From a checkpoint of a small transformer trained on Wikipedia: 2 heads of 64 (1 for keys and values), RMSNorm before each block.
Each number is 500 + 40 x the weight over its row's rms, rounded and kept within 0 to 999. Layers, rows and columns count from 0. Numbers have three digits each. The size before them is the row's rms in percent of the matrix's.

# layer 9 MLP up, 384x128, rms 0.083, rows 236-272, columns 0-127
090:442539520539433542528511469559569459472438395488477476518491459485490503556458579506499472466424490468460544559540512442562459460533463496512564501516413504540523556512485537533550475387485439506562527488517545459500537492461478456448540571524445536493548440536508435474528508516522482452509537525538516539539478486506550460483449499465544546519490472476503524477502493436524572529520
099:529508525490444431566532593536537472530524471579517413470463556502494495486501470484574404536512505504528491478486498537561511522501485441560436430505490549527473431460479532518532476510477524440480581536554529467530533532546507506537484503530456548528476483512401526496530554509447490454519514506422422445552486403509536506549502538494505489515530529550517476524502501547465570479465
102:507411591464537456486516465442547571507538542487476546490574507506525570493585530488443534510571561492528506482563472567488475474483550517463541510521537460546510538545420473494506479500497538485525514489466448499536528570404482469521476523523422480468487514536457465524511464522488570497556474497525487453514482522586575525523588501474489444416491521529484518545496552494443473484526
095:455489508494509456503490560452486510515516459524564453585399423570462437482535516435530481496445460472485484436518536514449505483541543546481510423482561483478535525518496572472465604509458446491533534496555580467483547487428513504496511476520429506485504499495460462496474514488529465473411491534579474484473459535435493552516590515473522482516512490471412531520521465497524482552475
094:460472486568511547499545417493488551521473508476473562526548533495468458505529540505521470460497485548547493494447543503512466454544475457550515454494450433480521549468478452424541547454523528487562495466518506468468551500479441454441548432508593487557599467493507484479569508446502433502524483528461542534484504516525510571531421468516435515558535518412524580458514488532509463538544
084:488550507506503495558516573491468508520477528469595514537516517548473482496492471525581526507446586543442484517437473418517525507498507575535517474445552514583496454553533475577475499484551471546486519550457560427512572501449541371530526458464375500399492509479514495535509471511535493455504513485489521559525534472497494507458517507486498481537523529476548485556471494502500531486488
100:502539430507523460532422506592485434515557568487529479544499440520508465484489445543506518496484458606575482480490457487504494516564504449461494517530490534481534487520496487505482458504520461526484497536513558493496572487503509492561470518503477471480441565522513499583467467463526477438527468499476582535456519465459465496488489533451391543484504515434493481464572638514510585500501
096:561512493487455481548448468515486460551516465507555591563494540512521456531553507500467480529456514502522533482574462551499494531560435516543476488518483526519529451496548575497576533491520481525514490482504534562575570450469538497508553526438515508464524544532483448583588412529502544441537527440474470519506509565509496473472440499533440454623518550513454493450536484511505501502519
102:504465541463509493496515599505512477549495484579538546465540501513506559576504559506482521540478549505545568475495457447563521524477448557482447454456542526478484582541532507487516538536509583499500520503506504537404506506498513476506479533447416438470515544544525482515501520508498529490434418505546491577526486536557530485498427519469487526495423450492414593525505539433531549509490
093:516446538494501488539577532543499496518485558497457467484545504529488554548484528497472499479445461485484513537468448557466511471530516460492441486408473495465429590552439566453481517466449491501546435464473475550467496495529448445435515525513547482439454467579472522478447463595473491530551499455546562471520511507525540529574511480511540445570453517540606493530484485490473524525452
097:497514521455472493521435438475459575504526499487557433494515449487506532594499504537472537507518479437497472488526573614469530439503568513546526423430489476549512436503462469547415511491542518495408491511539483483506457511575526550566501480513527476491531467519554503459529449513490468574448562536479518414479500461493482415488490556493470511513469493475489511530487443426525488471531
094:476468547504446471435446454461460425495550502469413580450566561440489514499474525512547458523511473498456529523538497473543540526572496559475469493446511475540524489489466551485493545564579453453465414515524490486520481514479471483492555437536517515529525519529485506470494506454552510582509499567492505556449567455540502504551469545561463465473490444549514609509471453488484543551491
102:594454489517501507442478508546474423474413563477412514492567535527485523471499553507513565546491499478458459537500507501540440572490474549585553507552461521453553448520525583403447474498505502496480563487514424481531469502489510542452502517491452457433508469509462465460528468513447436446516503464481555528488474536519515493509472513503441453481506549484482584463490495475511456424546
105:509543427456516468450514517550583561549499545543466532485546524482470461514523424511447478490473485473513456419540555537438492552522439523499493495447540591537518483496492491488479583448533563569488547437530486488509514417503523512506508524471519474494486521457478473521546567516509483542513529572440587538577428477532481477478426552539495504527477517482565512555517485483543475520432
091:471506483393485489497550491450505485507505509460500536435482562531521456485565517529495520491530512475515484524419489410468515506479563502459493563532528494501422491534510524456475515486543485593471484508577513532491546508533450563451509531584476442509449535467446565499534509511447589448442528488489517473480512514508477603550519518451523510449475530502515454467514420470490433574429
101:449502435575498548502523466445518579491544473489573478506547500567532496499420448512510520486553546414518540522531438462467535539536478478458544518463513446542486489501394485506503518512425531511522554454476584496488526532454413445490547541504513502508409535561475530527525523492553530509495495485521465498444532465546463490475394519538541487495502492537426498577514496446507510524479
111:541580458492521466509549517492542464568489444570440474502456567425492518475595535470534517488549400498481507490477437403445491503483473493466443467462445520520549474457505494524461488506535465550479535501441491511452509502517499553485585477500481598519428396508520504552441430523531476459536534497466530553487506477512562515495473456508476537524529543464498449494541533507540518500472
103:460456481390458505449456491625459505506452531421491486482428480508471505605529523463511561464484464453522500526532553572529480516526498454527527528543471487486530516557501513533525442443473466496459461473422541460486498495538531527521466462502493478548517486524564517626469488493474432428503472532507505431504501499467495537449516486502512519479466496516510527511467433431557511578513
099:446534476508469522518438502548527512483519457508548481452559532528517446521469483481520458517483455476490509526576495383431453516464492562541558480458444544445413536539469482497469534521505479516458463555502601542501437470442502492471505551470534548482532566484497560517479552443410500504511520496399450489481489505559533468457488531489531510510474492412504512518448562449499557467495
089:487451546514505509523517482501517528555519505509528517476430446504453502587519484541462477554449456446507488467479467499491499481442488523439479477535491478502433455443469475452428555444544446533485547516448517431453477535452487512594472580523499550482518506476519447514534487482515503478461524509469407505403499560455464461460446527568442564486592477446539501505494523490416448516469
103:567547505583568509562491446482534516503491515505486467494569486514539528562570477501516463537507475560483504483513585489532448478557535535533456507568525462485445526526500512521522446481489534460450451493481488487466501537547512520433562486552492525501505575473505430450539449469403470427536563485472516587550508530500518537501501459482483527489507592586557466482442537544538450533532
103:512490559460522480499427556549465460483503480441433595485488441494473519559541472466607499525403529517454481518427480547474506489577509468574477486483513446543514443518491468481509476584539454417467423516494461535565472530563504513500525561492570429480519492518484499527514497445479456526491502499510482496520520465495405586505486489493531484511458568531528534516490477516438526526491
092:493500508539504438499542480462524484503525516488506444528465482515559505510494529468528516455458579579502510520495501441524540535458482440465475417496456449522432453412545543475475384502510555462536446497423503479415541436485472454536518478466508505481464476542480529572493527528439452515534529499521511526499552501555519553434549605512486483492482507505513412520469476527535566456556
101:558484559519535485462482437470550509494538535504502491479452528466542507516430492541519531559473450502486541460517479468495484459438473580496499506494540508495463526446506495436463481600436477446502480536483526496512429567536515443534509475535433478519518454548553423467535491497509448393529469422448462492455472481447490461521481475579461525525569543502531514568544444484487496408547
107:518500545417488507514496453480493517526413480552452503486468464506513451487464548537511554521467451541461446508488478511508505472493431495482487563534417540464473488503483544506382454578532492491476557551427512556504548459504493502512477468544502588521549608466547475456497473479479492483502467513489496546450438528555543498602574475548497513455545515503507471487507435517406501523506
109:449532525464513451479496549484435495535569507551512490402487502533532496482485518461474489524449459477526496506470508555492552405469504406448472477520455511561552588500481511419507536543487462549533564513534552472472480498484551525396468390486480592458508525587475481471489480465474476509522568509502535542570469524486488487467513462479458463446472437491534492498537523507470482512452
100:499410534540523515534475527546467561464553460538497505521505505471414491495508495486497498453542468523510457463600469578518493455436589438499511441528555447547540471462511459466462458508459509493472493524493534583518460460474480558501461500466484442451530545411563408523495479553517444539467495498460525482586518515464499413453467571481529516444528486519501490514463494515445525472491
098:492478523486460558544498490497554505485550517525444443517424454487524500584563526445461534511462527566549505490537443460475494518488448521560533450532530497462487584494498535502489558475476496471536550469515478503517529541447432488480488510544475526398491511514616539514494507530464474443489524512486571477465485478485420504468476431564577563425533475455574537521573474479520469496470
099:480491539534545542511458482420526425503484523511507512443514540447406467507463496522455518525576507522500476470516515492464466495556545522528446490523458513494452430473457536530460518470522503522498457512556518396444551518466465562499564512492454538601550467502514619504453494559518496533479484537536530534531517485438461525516509511459550570531520570506487435472498485428438427515521
103:483503477566590494461554496518498442514465517539487623474619577472425423526515484506501511491553514579538410534522458508552546493515530426516533416517497495523540502477481481439467455542507466509529503461485502478421486534531459469485488547441475508469463552516502457505472518499495531539487543535536538452495500485442490549490527500434461485515569516499570545492480434461467498492454
100:519477570486528481520528514542412497502578526511496589456400560500484513487503545561526494595441570434540518455472524462527541518489512526518484486498491496463457461448502473490509546434478536521492462493555500447536459419513518486467560519448469566527585435439547475443533455504482493545429559509490535507488544494528494468519431445499542518568529497516477480513499534461489420516495
105:476521520542497511468453537476581458522574443494496522517545453413424508521534511554558505465526572475506467547543440589469542542520509491658477491531480530523506530454565500492551504493550584488521484531480508502574534497466475518512527540541521463530474458547496483516487544495434542546498513541420485487499547507523499487440429570516483559539464435509532467495530515527480491483515
097:484467493493480520526522567587537486455542540541512452491463506425450470500477535530550474534486575447546408503523510525507496436483414458493501565467527439499500456522458495441554461550481456524533458501601479557479587472500492571573467454542466558422501479518534473419469471532512522500470467515526455462473480598511498505533501477489487507543528489477457550436490539500530511525472
091:502468468462506525519483481518455427576538487417523503545527468531512557544486478458522515440478507480503513477407575529434522425514496511490522520490492503540556411546528462487496502474471487393531505503428446513481410535548510506466438478491471463500479484536540532525474457514473533518546482489517509509517458494470516478586552492580473430525443486507582523441536482602475525447547
090:489528539482520441467475549505449429432536556500456506503564542489563468491475433452497492577544550499547517528585532539510502416492466426531458447555446479447423483472502482492481421518519563461514514464514454609469538543495474442506453535532455496515453504510569524471562548534520492494488521494475437456482466490541505524515490515471469526468452488503475481488529435472465417567511
084:510457594571432467451525472452452461459524477535472459491455451541531572488579456449519494438546490463451521458442537513522571506516424537524473483491443470538439417524494491457503499464488538489457557459456525478551508478486510512499456481449541543484486550550505486514552438496500530507544543480498436504497536490512484539429474480504439487551504428433552529448469531548462494530413
109:480449545499454540533544488495431516457443457490560528523511514399505478505450469496544494580497516539496465537496518508461520410491558424494507471512529507508432501521538485513489460507446413450483480483481449467550494565480523535464514496518580527478512457492509462545513489454442467357488419515515562490468437548451472535478526464527496532403478485502548523457457504494452532472471
# layer 9 MLP down (transposed), 384x128, rms 0.0827, rows 236-271, columns 0-127
098:543554522404443485526446525482515458524484492499478474458467489417480506545607535542500470515521473581453508510504486489508432462565535510493440538513522487528529467387573485495469506514460518482449491504470491471463507565478467508448523455506494531605498557518495552450509457495463486488468534510455484533527580480499509539471465476478432515458550432470594581529531471502518430476487
103:450490543457465504527485592539522447486524486506544489485513471458468548480557476515456508509507523499475474541511472550516559429521424560471409470516533511503441449492523434425506496517453478539438596529503454497512496499503499533432449504481522509585555465507544486477417482522555481560570564550478448568524521471448588500507540501476546496542457562464445482529485500562523513479482
105:505542545475495445503525497487458458580497546482436493571503567517503494500497461561571530459491460487503499464472559524610478536436515491477495439493427490513512484535526515492555531487399583561539509463521461551530488495446463539518489478462447525464562487482579491574481507502531495510467491527562451469449522492606489470494476530501497451503494511590490442570448476472489459552526
103:438471567499465467502534468583500505496482427524553453512417481534479464449519484481450454423468563467487541487488503425490500471507521487466567465528509505523575530446498473555513440533529528450470506470505478555459526531480511487477417488508468460500529592545447457530483433496535525456449472535444515583443449467490567483465543567449485488580528484450476508462519544536539506534545
101:457515451461495511421574414492494493522473492485470501488452588478459446507462508512467546494479516546503489584467547520519550540523562440555579520514516478471524528567492595465556478524484550505447493499476529519449482501503545506533526538503457424479443479450493505544401499429438433467542487478475513533488571462607531497531481477514484535512489513516521498538503478480467474543405
088:431378481487568544551466467516496536404447515515492523436454552475486482569500514499465503507514463536572475455575559567525537496507493537482513441534508490511522486434458478448486486495522563464539521418487462457429473467524518596445514472503543462507505526501496536455519497465488437497444471554429412438476460479455480484495544523482508479530409527520492520492473512515452495482492
097:454526529434514548524503489532521548553465515477484503494517479468477471513545606436553494468499435449466498534467511490451498519467552447487526480557460485479526497562500495503485495518477464522506446531493379444496486506430496507462508496509457512488578460473492474519588477461547616539518550492467578505432495554565531514580507509503393472577451523485525488530513468497511528506565
106:502443482457449504477467531556532530522553529491517584542514537461567594514434469430531559531480437525527504536515457455508457445451489461502513479502506559484556488539445524497492496464486480575483549450485489477533471485526419496590442488506531496556542490480498479460547547447495559535507486438580431510514458452576489481455395475506517437547505520521445525475498444506485510477516
099:520465560542461427509458439474446525499529429474434495518538461412480473471516510490583450437555494460536504476491490479470417489497559498495478589456496438476492582481467458489483495480538507474429583485526548496596485503476540522512502506566482493482496479513538509480497458477533503594440543459474500559524452499477493516459543544509487507548572566545511600482493514517481547506545
089:519512440531449592378503383516509499465502534584542581459492439511471482512489480497463469523438452545478524496493510531480507477540492465488477528485503475453480504432548497534503497499502498478448538471462543520488415414529528500505512587576515476458527466569434485511467503507576494499458522518454483566475561464415550495528488525504480454537469501483516510403495521496540471475489
098:557501525512502512531500571372477504424575486419511529470507487499449529468467554498511519506437508493457506411513472504497576545513485499455519488481480557488447581498503541574501482519499534478513486485496586561477536466477483500486516492456539492517449560489544470416529550473477607531425513465560474477552492459505484407513444480480539526520452502445497425496489484460476499528481
102:466446596552459494498502512537485491607465542531475523444518539511532460479426595551535513557531492523496497528505488448474473519465467492522492497453492484567575508455486458449517510517448500466494486490515484527532473436534476499514517498475542450547445485502451475522484617491581529574426474495459495588428540423516442523555477511529462467507415501507526524451484498474490551519487
106:462495468460510504547541516495495446543496513433436552513520502534497469503528447543445524485501461464455586521524567512541473436419483581545535513445499556528486506530463527512500619560424533517570473508492501436491545511481509542496511473543533488543520550456439566464500408469466486519453468529492512489466535476503430553497498478480431439516402493545468453496556499534511538469483
104:443490517511514506465494486480505444560446536446507401428548505485456485444561485462505437436419450460542467506504521460556542426484547533524554505537588546519531467454494507488433564532543559449506556467514385490540457486510472470514533539506510545468454498493519538503482525492464472510511552474516518495494400474469532496436498510538432490433443504518514455542547503487471466531464
097:512542585560486511521499499508475485500523512468442501480480515501526507427519461483559433566531452494530517504494502484426518470495503548490510527467525444524473486489422456532518500496520538442477483557522387467493448497453462575540481495471528456470540530443549441503500507522452533482492543561559389506560498447568587498520571477514425568433493500489566441483484484490486430494489
101:579484491538538508517432434554497441528551531479454543416542495557511485497401571454500406541512568493493567463493472464400452507513480504459437454507471486505505478507528553443480452452543474501484494508537445510506552508505512469530541474478532534503500521522445465472502480517456501531527479505502497506516573485432478562510491539537538485527470609451560507533523412544492444537535
115:552494473473547383493520477522520510486479510477456492548441547446498460490516551492464475476588456474437419475461465446476488477530560507509476455396512464499498483418517479423496461465452417527545482498511520450505455509483557559536515460504487475467514505521538510530446504513415473546621530525504512503539497562557543459434453504487482547513564452488513453491492542491462473490516
104:483520497484482523457500513602511555570542494509555546533608488476403524517485483474560490518489511451516440546517497500465436524570559502513530460467468548489540530474451471478538463519483457540456481452552566558501530480570541491548469496525482433498494527435546520606559498525527544473497474440513430492509498465542521505515484467546505503509487529530538511521443539500529558544613
088:477453472457489465500485499445461450460477466485552509479476523449476467509551477521471463494512435476494448457443441542517527431494503514486454556473542510534535489528505567462492525579500499495540459568497520442488512481454496531420499542563535451551487464543474493566517562533515554515456558520475483460498520593437560506578542509537482577504509476462532597484570453528515424491417
095:578459437431498552483524470498487475531472524498515576475435480534538481436491513501506526519502506484523505473450513495561576499462476517503478459506491554504444468422551465495492530486544482525482470456469354529404464511509524490535455570512513462494471511449524548503533422461555539493531463417466447499480493511539527394482497517528441495391478488520524496514497446464500450540487
099:453493565405505557520493495519448459481478505473560508439569514465486501485506411484516526449541525517474466539533489559556455526551521502511592541514492520519519513529574593500517508591483484490556571567525398544526425518464472464525507483552509540522524449507482556530471488542464491507478435507561466481567484467489497514476467498478487474439502467425520521441490517546537464529431
101:439478510496512524439444517495492514474562473464491558517508492571503430503536483506452480443539534558572455467447460568481563538516479442509453505447513498508484491493438607471497489588462408467517498478503542538443528451555471456421483540472481496507467470423495477534541548517421497525547515408499525545520469523557488525533536463452493580497467492522525528534502483462485485547438
099:444491433492509494499477469524477399425490455500535536508457419510517519523428572499481516485509509484555502464488516478471533485488578573582503565444472499473497539490471537500507537513480494486573570514450490484504464487482470441533491500529533480486568486475478542492437422491545520500472459577517548502448517488502515515469450535437422512474472565455559421571398491551471522544508
104:532453515488502463490504549542476434507550463491414451472509523478442433480468561533514513475448522485470447500463444466483467534488502526522414474493479526487536556494529501462534410473517572477478524456542507529450497481469512386513514528512527498535528549483464477480440543443472499560518504449591537440562530510552476505439490428474516562471566442467559498522455418498505572519519
107:524517506536551491442525563495443480531589473433429501553546552515556517516533443562472485534458470539525515484560544484491488550522541488546484492531558524504570502504442561544482545474496439473423522559479471480486509461462488533521452547430555471531482462488467474418548554505466465491488476455530531514451490434486480499608525548499461456515444448441504528476527474474549464552437
094:459472515427509512480483472487478480422463510538568508447516505510521468489538552424459519446504438587484513474472500504527559426475459481499509541527551522487477473518434391474481412518469472473535512454490468423489555520507492515477492530496445493501507450575485485511499491458549435477583575466476483555476484456495478475578532435539534573456517555547526527537469536432501442532522
102:455550551550570519482518596463459478493469566584482498488536478481558436518458595499477538425505430518499439463460531522500558412442504475517478458450507519522513480517501525467453535544445427509434497460472475462498459514466431470555557519511448497468492488563493525447575496543438477559543473477477507462526503554505463458443495488515527476553511513529535499494519491462448477444448
091:475502495474516443439483517508547560534458462475488484570425479476505516460431490495567596517468530422475510473505467462503463504536525505499535518411482497516422537491509483520493534465493565455518511451528406510469506452520544474478542437463503517531505602491496529531511411523524519462511438506434526493383479490463505599495481487554553466443477514527489422493486505464482521456530
101:563471418515582442502564525441524505507463506450492481479546465449558492419496511462571518498511486448418501511598480439554497517467453507485574460456478538527455553511480565494477447482534511488511473517567524470527515501462476503489446487455458517509453475515471523546531481449542530495510444435488468470490485504507513493515499485422508543450438514459539468489660528515516530455509
113:501509484526636467466536496410423434562498454527490528507551557547505407442511490457511527524513553553539437475488500556546499541535503456511488521517419458496501485448514549486507518537531534513512543492478585532502482509511527593519503501559512528511421525546510518531509534543484487502466480492480518491421515520446472529461487451449554591507434496484509545504599484532494459496496
104:459498557503591473524522435513487419400477422434482526547477504459466521507510483581487472555439522548473567423513528529549506550534528501511461495541436476561435540484573547519507532490483544605416471476470474525501495480447592518469513443535454480497510504541432483466451481535509489474441525520447457419467519522507534487451500475466529519487505511531464518489505469492486470504486
104:495472589561526549493516496551575451542441471510411586495498572551443516468520494456515494554552557508560467468464494567489465500435507526544481462444495459486463508514567456560462563550511522488528472515506498524543502485450503588459463510488535457449460512498476587529480517500562578542491537498491555488531502470519522530467513472518549463592492571489490429512486457484500523549482
098:482538479521500474473609445549587464512451483480475482437530555504472443486552495485461531591470452489522558503526469554487473508529522467484478575546512484542484497565523521524544475537478529515463461494558503461457519536496519452519473517491574455479468439465433395536549549527515570469495483488505562568458455554539493496554482519453515548511453481541510461396544515527550465495518
094:445508442468478518579487513511471507526560511514498491460468505500441542481465485538436471496492413559490531523516512499404554448526534471464555454497506559486532528468531496475489481447499512400480470483447516454521468456559565491501385462532513529506509551463482470523506463550468560541484428465516519455458506453467514455417572529501463435469437579450472446492535531482477549523518
091:483523443521486583522472495534536516498517523461466562399565483569497546470490487398550485464531514458469507501464489528541559492572483467510457541512578548551529525515513496544509451550492446519492484553515550486452534488493480437534578505498494526497557513539520470547538441408550441484527485417482460502547489504452434449526537552520483468562549513532456456545547465514466473498446
094:485406556525551501443460489519473489591497497467509576480549507519457471457446474532516493539516457456535527591504522517496468499552456460466469527439517518470480505432560552526535571560514500445520444558552461507501498553466477505519594446466521518478555500462510489514473517539500497548489524539464572545465535522517465510536568524478533425523492604449459483569511479483564500525552
# layer 9 MLP gate, 384x128, rms 0.0827, rows 237-272, columns 0-127
093:528499499472579536481495459451528509464547525520465534539547461474495471534505517543522483507444517526524581505551516440506451537458526460549509582376453507452526503530539507600534520496542486471532400534489493515514539463543518535572505507508520484505456475471492478430507565463482489477536411448563584455499500487590495496487490556574525510495522477512536507561495513437495549493565
104:514543538509505522487408533525504486540510451438507489503429504520485527473483457538453509568485449439483519555537431575466469518565530517541532489468464482517570537445485494518594471529506423544513496506529535494549488442531536503473495471480498561476382512587460495515423531462487484508563399486461476475528546459512488508487494495522452493557457471543484591491561503508505479510574
093:564455488537484508483498480568494506514460559474460535516503486451505579536546470538416519462516504541520497530564477496496524460393508491495513592521497550529474478476538434534478544472532584458517478479491457528477478504540562431537458554528539522466439508499440509495546491515540510539545515490455518521542550561623509507500388460516497541545449512504521441514504501577454531452501
096:532539491481575451505485453557441571534550591443417563512440475450505471546546455462488516473463490464524567553446504515553559505530464522545491453458478512477454490403521425493545501471521546518499479461576486513495498520493475440432521423500517475502527491510455468499604540537522402504460520498476553501484486517484430533519418522560501514548515465522511511520530519490525490487508
082:519549504562501451517631585411492454457570505462602486595546464569494588462535498503536533488470541533414497421462521537521473532497521502523472518498474464538477458472505456534501494538470470463548500495480446455513513548517551514479489458478524470500521518493491441487549516501498527536525537550490509475499463454554520423457537506488485566500474483483529523484482567473547588508461
102:491487549450445488542483517526484507449513520505547473527473519567535484469529466518464527505472441544430523479492463517503468484498492575512433521477436538467514473436584573435496474524544436566524537525485416574433513516458477523526470515486513518449435513520484470515480517566530551494500473488572572490569517499482467529476567478527595444435520545462525479491539516518415415458488
104:569520475527540543456556442543549500548499506501451488571558551506456523456419566527430570522468477507501576507483520512526481508505501426500499467572565488538457453590412474445440503461536531461430502463520468503526514565491509556514502444511564524531547561557442479512469419478493549484476517508437506475479456509488507474550549525476525478546519495519519558562474472527524512536477
103:501501474506447524495431540467512484569494586485531472518456519520425479613498554508421531546528493566539445449431574506566479470532491489465524487551525440518490479465526532537450522520469431425494424481546459476471462496530468497456502508481506519521440487485542517443529510477459496447539475472554472501465448516557481484469483448515490579392445456531452451484558504526526514489511
094:508521507503525518474561435448521564510474552455533472485418424466474540513471557475472487575500519488423504479550554537574511529580421420531570482508504487439497460550565421511527494524563530478518535520520507462468497483561529492562446477494461506541538469519557483476532472496524502492499470582498494513577519561522470470487478569520556490503473534483436572506484438501573540514499
101:497509507601489487444481562496446467474424555476529545475558478547466517530533519523496485499528480497468513470401530481520525440445497605490459535526484454441506460464512458503454419516507476479498514473463509510522451455484502496531499483501459475530467498520532457518540468543494512518476487437593482519557459480343391522532486515490458482542450520470511490490464468524527571554462
090:529552529572492528507545498467613513449491470523489495508497417542531513524486531448444516468496527483473513514461458478482469504498525516510557511474504531508466498469520504492511506447510515560538452513519513500561517562448597444435564496532495591520455492541479631482529505532411526442543483443523496537469475471499533496382496513494519507521593571477515480446505568469474502467499
101:489541513478499520415474465557425520430504490556480580509506501588499564546515432509482390486541491451461513540437453499565532487517534495555512523467483514562480491519475427537536553520503535550499446515473503491532462485456521450527533553503533485483457524502576473429478556526520459547515446539520493491478532492463507425513454500560537492524472531600492446493555522499415511556497
109:538524499506511537551577563467541480473499545512459501545533466452515462524552493439426503427513476530533491576443542454519518520465417545445510520530558525505513479576543503481494524529461424479578526506518465456470498478412490471535477451536446545487474388502524538565571460480513479523469499504454531455457566512448481490475535536497469459489511503440538556475551486476558488427482
096:556498436546499497455475486555527547469472486518499485543521486504461494534427576428512437445441500514559517504512502548485536477517455439607469484431509489494536482522459454456540430500423461516504507475467471475541442430467567493552447419449531472435479494455516506510481523574459473428473484478467582491495497468521543407456506498463474534475449521544520461500476549498535472456489
095:549472523494495491468521480493466416590495567513477557482446445503558547502399519455440548510488435512555489393455506460481494487475580549467494447471447484527491495504491481532426500482482495514476585493491478493487549463525451497491541503464507474554529471469479472495495547499470581546458470515508519542532525539417541468444574586508466510523487577524540565449521516487543508541459
112:502510552558464571520468451504457438476445510448529576524487518509515534500497486496429441473484569487535460555534586510523450472495499418546490545537562563460434494526499436499519482495477485512514497588541524503485478508526449478490495536500515504467504529483462585493598445483464547426484438462516459444469494481514454495472580537488525470446477406493448540518514419487487547534524
105:522526438481547437490461487492461508552551525523433535506473473518536547491513501511507512481499589452560563528495529562433475468520541483521480499552468507551523533500446543505581512464577493475537498511542498563597509404515525473478469475471521525522460440567562477474539558501498503485464428524531463503451563565492512576521510497513477474526616538574566500452517468527490489462514
088:544492549524461585530438413469527512580496491478518551427510506456490456449550507486440501472454509543551506550480531513466481429518498513579481513486495489395488527477478594551559463508532522484569450550431522485487496506490518545479518475395507566568521517516565528542523559503472460537436483503471475459485473535499482443459476489491479487445571523489481546462436457519484513534480
097:442548549525438503459528504605513513516423509520507478534523541503518495491505483457474474463536513477523519503576468517503440504545543509544441520557550437507507518478445511466567407460458478544457552412508543495511554425514439475528537476544578479513530497508483417490495545437503435479553485554540568474492569514449528509494429464513525509487468483426458524465498433529483521457526
106:580519548543481464531494471506486537443536532484432434534551457508504535525491551503548479539495500531489500418497585460467458495501495605484479471495477505495422464500478556546501479509511469518479455447521480491488561560545458614461472510449563505525521527503566395420514519507472532483516550441461482498508535457505462447494553449494479494497515497565547488459534596491538440515504
104:569502482494467550569512542484497478421521610491494489510491479473527495559507473515446507489519496484484511418523482471441518543495491463485582490533485446508465573476475528474463512531595459414470497496484572523460492521485489472534515466520512507524440523475525585552539493473571504503505544602416513458513490435482424477576493553505507562446498459479532462453517515586499514450519
100:525479517454439455495496456555492538576472458437524533558451467486428572466451503482461456489481471479498560505469496525487481496538491473443509435527541504545562588448460433540552476464519513527471485400521470484491538424513460536460519487516542570491472548536522472493449554590562532459484469486499525555498498570497513473471479559468469440585511489440492576491475526507451489523504
096:508489580537526414510493491513431509585401502478460517456503512396455508519493500452479513495443522439451566543528483506539509505514458466462547484519439522482563541456421515490418447478525463471519503474519507452493462444481537459545507464538484512456560478539553434494455531531516454498503476475492501558487529520460555479435525537529535522444586477469527492525572441480581497524516
105:488551516540512506482526503453561544512443536505472529528475469481543460478581478515464511497552467461537545557542432493544534547507488500530447543491450465499496512590498464452541531476413474514468520510487464532510394437446514425493522467513484528532510476575515492565535505556434564488516469413485516507563510557475515483465534439536464504511464484412462443546487566513557574469495
101:542557519529484533485510552510471499532474431438474499589485552447472423423480514540547495469483554494529542502546518454542522584547499520507562534424463481476508519476489511449567565469534456539522462501561478469565478415475537546447517456557488511449545589518536513505479465475507518522418494507544515539520483500438442504493508568472479443454458501561457480536469466489549556467503
099:587527461498498511436553563429494520470504511494464496471539492537524455491521541521543522482508518550522496501498516506448508502441483486451444549534555592582476483498536541450535450463533482472486531527458519479547527486499447515542437550553488478474569417555427547537488505557514568502517449446603553465454499561484525528490530429486470494539426480463493512431532465501504582499517
097:533472411478491476535549483514475482507520512479500435542515399499513594525466528479535510467512510461544482409513404466634464475472482528478488492451461528536527496522525443487529538423485504459560467484467476484541487537502540504517469469546505512477488598425522438413561537542606466462461475482504498495496456446539541493511502553503483573506527507493481481502484481523492533492450
101:544545452520496436527547539447516494446502553421518539512532601573492502496516487487518468497525483496482420453426443588557537510480536488552493503452415489505512526540508428450509444477448419552481451450502488479486533475571514487505495515495450483499446489550455458478555485476470470489515504508476561423595478517498496434580452496471561513501501488493528498534482564458489491566500
109:567560510538505539572483561548486467502550483527475502500475603463470490482457550493526537519449545551475438543427562466485486493497455471497566499523462527460522467484537489477496489486517491448480433445513523483505551514555549510390499528460462517478505534543491560531433507472488534543521445521455498437440494461497468486518450591407534497457519423557463540467535484560537493550530
098:525477461510491607500467493449521533503530517556472502497552469560498422512480580471461465469476524460460416531472489485508457457511486520506525559490455453549571466523382446514498511485508495439581516563488542509426479483496499501472521577477551471466482496533510555516478447465476485556531486421487496454494505519465446517502488466526442564502558441505623506483450449506487546509518
104:543520484530548491540476488507468484506523444488507501568545481414484521528541524453473570448439538504500536466489517547492505531507482466528528589495480474566476511475504463479518581472517428508473473512536559480528451477508581533454577550492511523522509517532455466513539444498572580499552557442529470495576477501460519486530455464515555487447540499488516566483485553509439458422373
093:523488462458444574487514497428457526524447448544471484464519514467543541498476509425537563545523498491526475502458512498521503496502612388453524536511507478505506561492524506505482495463448565464498510511460563508506556525537535492541459554566572525498502568512511429464509477489458540531559530468446469477530501517510467427450507447544581400444520537501460462483465485528513562484572
091:486503539518433547477509535513459542455445480516498480431537512537393464483502514480448489485567502508571512504471397487429493507396401504440476470493549516558491533460508552471456487473572458551509491518500493544599524516510530575441524420450511463518456507520425459499468479464457609494496492477479514476521529483460484486512524483446498498456574524518520505530529534479518483509520
085:536523560533558494490455458467410519497544416359449492487470486486480531461515455549499459502500466497568531497442530582486444455412567511508477471514438441528526461523543546482412485491536503488440521514503479505493495501485529432503469537509462547437507481509486518478521517572486532514442426494457539471452535506453519503535501483512472514517551509525452518480522549506463530440604
090:551470532481563451481512552539468457546455502513515554474465556491460446514441513568424494528471569506558528559541546494540433459500530499523443488445563461528433526486583510553505521482478513506508519523463476511483458543520521497500560462507461490527546412548479566486520519482463468497429516486522565503478538451498501547502447543559599474547534534559517480541450541492594462498542
106:554502545482442535469488514396544505529422502531555544499482537467524452447477510526481494555557489525484539495445520439514511503543483505502590563534489478519470529520484513404528476476446440414481501496464467523596508529532465497493476455486433515447441499482460477583525521453523557456477498539539480472469555466476544509483567460491536515455508506515466556449618462511546505453518